Each number is 128 + 32 x the weight over its row's rms, rounded and kept within 0 to 255. Layers, rows and columns count from 0. Numbers have three digits each. The size before them is the row's rms in percent of the matrix's.

# layer 8 MLP up, 384x192, rms 0.13, rows 0-99, columns 128-191
101:130108072118188113172161116105156171153099165081114176107106132025128131111077131094182093158084105098156145165171061042137166157104198107104118108178077125121120128118093118119140107096135102
103:116080167123109133079093149168054111101121109126160143144183086119093075074111148162105176180151142168100145076109152068105109146150086125119106187141174069143199089090161120120101110072098141
095:183132111112106119104127088107104122096116077157160147098137156123105157146176079089177156121169138136118172138134124038152141164111083162177162172107112121109137143056170109122123088125153159
102:118127117133126099144091136119167146111170124171192095172161103099139159076076147106091105161158146121185121096111127099122092121148178176116125076117162130110148180158167130165122144115159159
090:114192090155138106157106128142083154093097141108165089201184184141146109137115167100133137115123108141087119105116093116093104163136184055139183138178185180143178110165048159108153136083146055
099:075148134112080181160135147132189149155049075156204156154160113154078145181150088101107108165150118186102156152112134131164152142149164104116149058097097091109131145087080070172106152112122160
097:129118151056123180150107089101128159092116132030067097137160124153109097100189125126113155142119100077169108113110163117110158108111092108106190163144121133117150115111186114143119124127127158
098:132137124100126119135100136100157109095118101116098150152124168065124169079079096099133119114173152098097129142187166040153108198065172063070136133052169111106168122048132149041130142104098149
096:071100168158160171127138083149127128165167128170086120116077056129167068056163125184080129102130109125085162176178106080140102135113157128130090148106132058100181103143096201117153123118172151
101:138129142141139148152141104192091158109174124103153136150106138149133109133185127140180115102150095139133112100210166096106082134145141119134089118138129121133188118154206152135140107153130074
104:114128123133163179198147138114088142142186158104152099176113140156122096150098113172146093226184172183155102125123122132105136156142123121093142088147122178134145076131131115099149144103145156
102:097141159088178092149129113150157131133149177083106110114155098162117105115127089096125075115083115161062146124118129110174197187151092073172111151103122137116140150101149134164064072118091193
099:190065105150111095146119187145122222102141087072135111152092144116127115122188090145094134142171117142151127163147120136136122112118138151120153149129145153210125157122131139122114082103073140
094:149152137090146127108141104160132165101151134102139117112113131113184059109143119138197116099145127124091162181149152126162175134123151165166123079116078149088122062162136215128125112133113164
096:066151140143068104141204111145143076129107086124132167090124122190118119153163138121099109159099111103145124088083179093123107172153134094149164150131128095130177160118113105174108183117096171
103:106141152135104135136131158198129117138062088139064170127158092191189158113142117181186136144138140054079183074111133140159103107137087123156123107171104099079125110138112172111149119097156123
101:067112179153153104128091092137025150160184176138158123104091111100095131149077098121123123130106079095097146123094143110182106152121192227157117069064160141103137089152156115176174142143106083
101:121123166105154110110083109143081133120090133196191142110146184155143116145121187124156079180114128134152141085136181125107117141146166158160148148164141174152149152133144154125153149140132136
097:125127086161166156128164134161163170202146125123148070148101092115120051104127163151106177092128141156121126144159190107104126172151104143138168140143165113124126129161112129144133206085104150
100:089142144098113092137141176171148143094133120115129064112108086095108155147141172115097148150160078120169098138141163144154087045193111115113110116097145109112129110143124094097177153115127065
105:124133081112094151143137141048116115116090156134138131118098131105146161139141172165087161181096130127111132099092111144193076183169117106106173114213164126164058144134165149123147156105117106
100:095123151133130204175174096145167114082146131093061141135119149087156099096119142071078239167145178114157119198102173110092118092142176127113111154108104184121170178093121073142119151097144117
093:109114148116130117090177123076104147124158174141143117113140140161166167215106144111127134103108113177129100146120167131120167113059128122162132127086139090083060126108122097187126171110128171
100:106162090116101158139144178147130077074127098092109081171096083093095135096124205084109086140097102116121055152140135140112166146135141122131153113070131125078135124111136133124167183136117140
111:130180125141141147119145172102159122118069112122158113114078100110180133161157105076129126110159154061153109081189149144188155106138150117097171166170136155139148166088165131088124200051119137
105:054135143162084075183106151136132144167129165171121095086105143091162080143128164159133145115163126150154143095099117124125126165131138181166095190161158095118153131128158098091075162154121070
100:107166143097152140119069168126153148079156116116126102126095103099052150136144141081128140073157129131167169192164097183130209158127140109127117106113170160129130127159032089130105161115093131
106:151095155109105189104141129096077131175150179106126124095155152151116095163137098086075144184129132088147123129114168157139108144103119132090080169147112166171135122164142150117110074120106093
092:081164106119110063157161110136151121157161193112175155100143098149162171162168100142120126115112159105109106107185119115169120128152127115118072105153074122117173102029165139118151106093156121
102:140159146130128111189168135142030143137175187139153105126161106157095119139065082110082079079092083145147104084170108151139124061117156081151136123134115122149099129152135123129131132120161119
099:128176114126156058129136127113100106181132179210163141125182090130083150119115088146111042169127081122140135123101146148116157156096076187157112128184153114029128146109171130170119139158115135
099:130091128146111112164157086117094150146098130083157203128138195141065086083125100116114090174150141160139144159144141116163107163139153247137128092114102141114177091106152107143142124155098102
104:151100104122141129066179056158105201139127085135155087136133150200073149064112136148111167205122101063047089088091092104067159160109093163079111094136147156144157147163137168127129075125142128
102:080138138152155128150070080111176120139134111053135172151096116139102129176122097178116140136137122110185117129087165130118115125145129109076096122125164191154109099145202158131053155095078185
102:109113134175081120133142160115123071125170145129072100107133089110135127106098179161087112119108180170099168149183122177128135173123173128128143072143173141109201067110159155203147099064165114
099:195065126154069142148131129152171097217160111155142134078125105134169101148114071140164113092155108115142129096126102115110113165155128165113120125174146075094134151133186159118124105070118134
101:134119112134160108145106096127181145106116131130122176093132159166163133179187117103121145129155118085176163049116138089183121122149067136107169127147067139126108112128049126126141155110102175
098:095144113090115131142109126158167149095092192129126087173128169134171146152132111085166143099179064152127040120090157143167090147081060096181083142149071127103143179161202091144147108102131117
091:110037162128176147115080086169136160112106083128141161141132073139150114135150134133121161134199181159141132095159149171117111164164104109170129152099097113098083110129153101092182122150136079
101:122148106150104141094153122197139156174155113047081121135094135157113113122136099095103186080082106083124084172082100087167136128146116114142110142136141108126122201150116118073117136156074131
184:165110139164153118061104130099146190091111120139075100163175118133142116169155120132149169127126082123126115104145172159124149144153157154104123165106154099190184093169098111087066125177152111
103:199114105097126106187152097152173106140130107146091097084118096182152096101126121159101168122144120097088085166155141112119120091115134136143088089083157099153099125138148147117115123153146200
097:143060136125114154140107151121192123107156093130191103178174177108094154149102138103105114105149130186119098152156115104103076140162163109091163118141168159131172087052095072127105137143112082
101:086164132193132110128122073156106125064102092177162094181085099121143172109136124144140093120160149120130109152213136203166136134153149180129112111157112074166136162207058148089146117072136096
094:090101123205140127142111130124114164070121134137147140061192153155174063167100124162139124155136151128174086137123114105147052159082075108178136101067112128140117133079129131151156109144147096
096:176159135131111181117118128158128136090143119132158163129187097161098117091136118163105096130083080102127075159156115090157067160109124128164171143099149108112128152158156129079142121085122111
097:159135102111115078139189155113137091147173166175107090129152150100135121099097118093104079104083135165168165091127140185147084113086122175151125129060142190152174038185127084106148148127123124
101:137151120138101083105146111104083126135101123107121061073140134123153165138099154140141088119127091114130145084113122137142181110118109143147058119100138143099144173181044126095140160122090115
103:154159089172144155110161043144217128111128110100141098148110127087111130134131128131110205113112090164144149230129130098117194130147107087147132180103137080196110156145173132108089125099140091
109:118158106114122171101141081123147105140160192160149160128192137101138133170102094132113095153110122220144079132126162127189099156155130105200183155173163173166137115172110110158128153124132088
100:151125113106124082169129177122159162105136130075125128098181205053098159154147106132143186171091142140108116073130159017129181107112120173105125090120123156166187109132132135144097154105158157
101:153136145097108136082126093112113160119132121096121036130088114135102099112124162156065121119146089131085121153137130130077162117122129170096097131156094115080121138162102148141134148143054119
106:133122090168155151158117094091074155166120131170119132107111129098151119165172068120165054150122134093081131137118120115071115203173182100060090118142084134147169107168143139076125105173063082
096:124178149099065161107122095080156078148148124138168162145138094120104080125089131159122157127107135104118135155160108117202123141110113173091094198144114109161139167154136153143179117166159127
097:105150104145150091144136174096084165128114053147117148133103123159122085119146135049118108131159125110114107130083136113038139145126108157159075100127134166161078087105095121150115166114134079
100:181040181155136121106151141106161126203130151152160109111152139144161116118121149109116129136159189164123113119142103109188173131139177100154120079185122123125154174113122137134131164087064148
102:151132145056139184151092179131055151121146186195111093147109085128169113197065208181168149156155100121144081069104124121082154103162138106159154150131142113068121108141097097126161108127140134
106:134132197113176173175112139132132087111107135125146112129131149088181076115136121115100126090117091147143176151154105149133104169189169065105144080054158143098103099183152069085160144133133136
104:113122142103082141189196091167163181117159136105122142118163129141100180137107108122095123142143167139122132100182116082170141084184137099110121142143131134125090082133045139154180117064182150
098:138146121123126180122116183091087153172110143148103181126171146162140143171097139161111142163081082097190154167142123084133144086181150124183169150148139148130061111128178150118123113087092132
094:146105047175115111090127084127159117157072175161149101103149163085151115143084050155129142145128081135100120099159156182158094121175130162135133119127156158169125106095129131126103091130119109
096:172143134170101130201104099107111180184094130125134117136114147117184181108114136165188064186180153129129048118132155100146099131135158160081089153203114153106179090085157181127106145118146106
101:140115133111174084175128154140126153117114117112138149153150100118134095133137145086101131125133042125140100167160158169142143141107134120164162119067155061096164116117053097099122135124113137
103:098122186114068113109177171104143169113104108171148168133105121110185146107102098124154167148134123139162090104136134170166091183179161168126168128189171151129112159160145161101134156123131121
095:128204155096138151142095186134102043141142147078110171116172153079148160144149122144181118148145138142136113087117147064115115117171111138159103097091150137114176118116150146125156122194123122
097:123120125065156101106101114130143095130121131166120127119128154156118143103152087140116114103135150106143150143094150174123116220139139091135145120172154167103139099123129124133175120083148089
087:073114154086065100114139119127137127100142117207108146119131152096105105075144118187161127146114120121054091136082124149146176129092113166147185128128129121183110169066102054052108054127142103
101:187157110181187130151182128147183080132147105108100146119108115146101114156158121119111104192143101162139121093153116123161141049127119121069090123135135179169131136099141137134119106135106112
096:114102064145160163133115093194088160214147164106138140134151123153115135137103131156094152118167141152119169145147098111125179132137107155190156134151129095155118201088088161165128129101156140
092:082126104127092115100147152123140171222127116098138083139150129113067131120104127137115146105170104092079178124119181148075114090113139088131144071192180165153125095072150118156112115122119186
098:168135130076178117091073120060138177113124110084123128119141114176079063175093123068184081164117103044144121109177123135123115145172121115160176181093130133100104102120123084126129145112074121
098:114156164120150087139113132154182128117173126175163175167096177144125123169154145107098188109190143133110158086191104129112093118086153127167194106137134115103121093087130067142165121130149087
108:106152152146098165192094104146099158127154158180138108099118087161128194171174142145139131115127160122163145194096149191149122104120146172114071082162105119098120153101167124074124172187098097
104:128111161110116156203083129126095130140099191071139137188058122167162135151157124056130163141064147097154171136106181128021097140145107169155145122097128086019135050100114110169115118138132158
101:132119169115125136130082139122107117180145110128113125135109138166085114072134122085163107101172133166153138120107146116140095156107130087125126079063149167079124094150095126152113193117098042
098:132155151126140136166102121066193118141117155160186126100030124078130171126162091133154150136148174075059123175121161146140148128180129089174172154114135146090160140160143131147174053110164127
097:105157149136122115191094112129109172137063060172139155157108079162169104095155152121093123175112114155105154156104121126144119154151125128137086125142092122139160158131119167151139074183135160
103:089155156136123099148085172093094108146123085105218177050143127150153125059098110131118154147132112128091142208149109163105130132066084183126225133112158119134113131141072138138145114054149129
098:109098140104172158104117141132128195124087150144129112067123116117183174081110125093106153128101106168141138148119083100139131177211119122122129124097131105091137155122081108082162091143151144
100:114153113138140083149107116118144096130161088192141110141109129091157132085204157103147123111102164133131081103075097093208151110143161089114100150125066175183094127161102115143134150094131090
096:090135138098163092160128135086142094126094134172127127089050137172115149130194156119084092112183133113140118083151138061119158193076142130170150162124161093141123091123177139161178141100124175
101:138188125083129125143218100145103147160118150140119113097096054129157098112140088118096148102171113106157108167133116147108122122075089168145138058193122155116168120119076145140118132118130099
101:153169148182081118110108090063181115133100164169128145153077111177085176129083092168077099125109119113133111108182119159144184142084116145141177109105121129114180115096170110086109139164176099
097:088116104252175124168103152124070122140112150128112135168157153144131105111142096137132217084101088160123137124136142112142136186183122161114100157107112143196118161123104121067203122148174138
101:145151146181156050132096111079142116089133089178190119166100137149120147093146163120127064099119102103110143154097098072117135091054090148160161129104127087085085132031135153165068151136115124
101:076139102133111121075128126151112157180104099087136160095134116153163134135081074116115083150148110133123126102099117115148126098102178126138106106108116151188169161087141127171213093140093155
105:148121109146105087132103170190065160089135130136120106142161168141089199078157181115130145095175154109097149120140192097110128118103159150096111140160087109123137174090121135127151153119107143
101:124144123136182093089072202153118139105159133055083120135137130088127102134145139116138129151119106091162118114056145073200109118085113015152142115171093138124167092145164126090148132155130119
097:130165129121082147142122115108120050117072103068135128137111138105080171179018118163126086113041129120127160070102122122147164128136120140147185124140100114113106070171094136140171208158167081
103:089092145085127137064196125152114131104130163105141124119087182080138176129160099100135075105052207154110151144099131087096165198139133166101116165140156055079113096112110116130189152161149110
107:103139148158123201166154129079134123147096164117115150171156191167160158156155188121159134106076132205089050114201098172137139112143186152126106146149182152100084127186107150184112136134116111
101:105116122114110169127109097148144171138131110097103117093091146138138168144079086085086091119118151175168074133129124089134153087073154146123072136085136123171110118122101180131160098113185173
097:110100122119110135162166114136173111111142109105064127178084117159098078073165141146197149168079089123198170129147142128131081106102164092153164139156161175154135154075111109123155084125139066
107:129091120110153148080167142138098135142116127150114108152120129137105092097139138119083155055133106177071175136090180077131071149196134162130094118113093150189104128151102091046116180094128113
099:084135124140156079099172070144187095108129152092129105120076113087111131125134093174121097130078156170142124100109110186157107109124128095155161130170059099138165152112185115161127090161152116
097:122117105105112077175128089165087174154174174105149094096119087149100152112101123085044186069107129109142138107198137070160158165129146174123148093193116203132083100135157118118189150070159184
101:113085093099090132129076089174119137118135135114150167174133144109131092100125195080159129134108166090193140106128126174120164114087103107183166135092144070112144136152178087070121102133140070
097:082132123123118182143124137179145157153109111103079093162143118075113124131148122145129155082151133139120124130167055172142154177129056089202164135106111146184061131142100107159151154154066185
095:095174143156099118162123103160098077086101216158142134177039129133095074125150110125123089119107155103147130150152108148061129127080137098124084172093160148122113103155128150178124110175161100
095:134073083119118126077108182083107156123128158116103132082157079114131129128094110138088068173117188145116166153151109100154065116156116085199127129120146094139174218078147174106120125114128135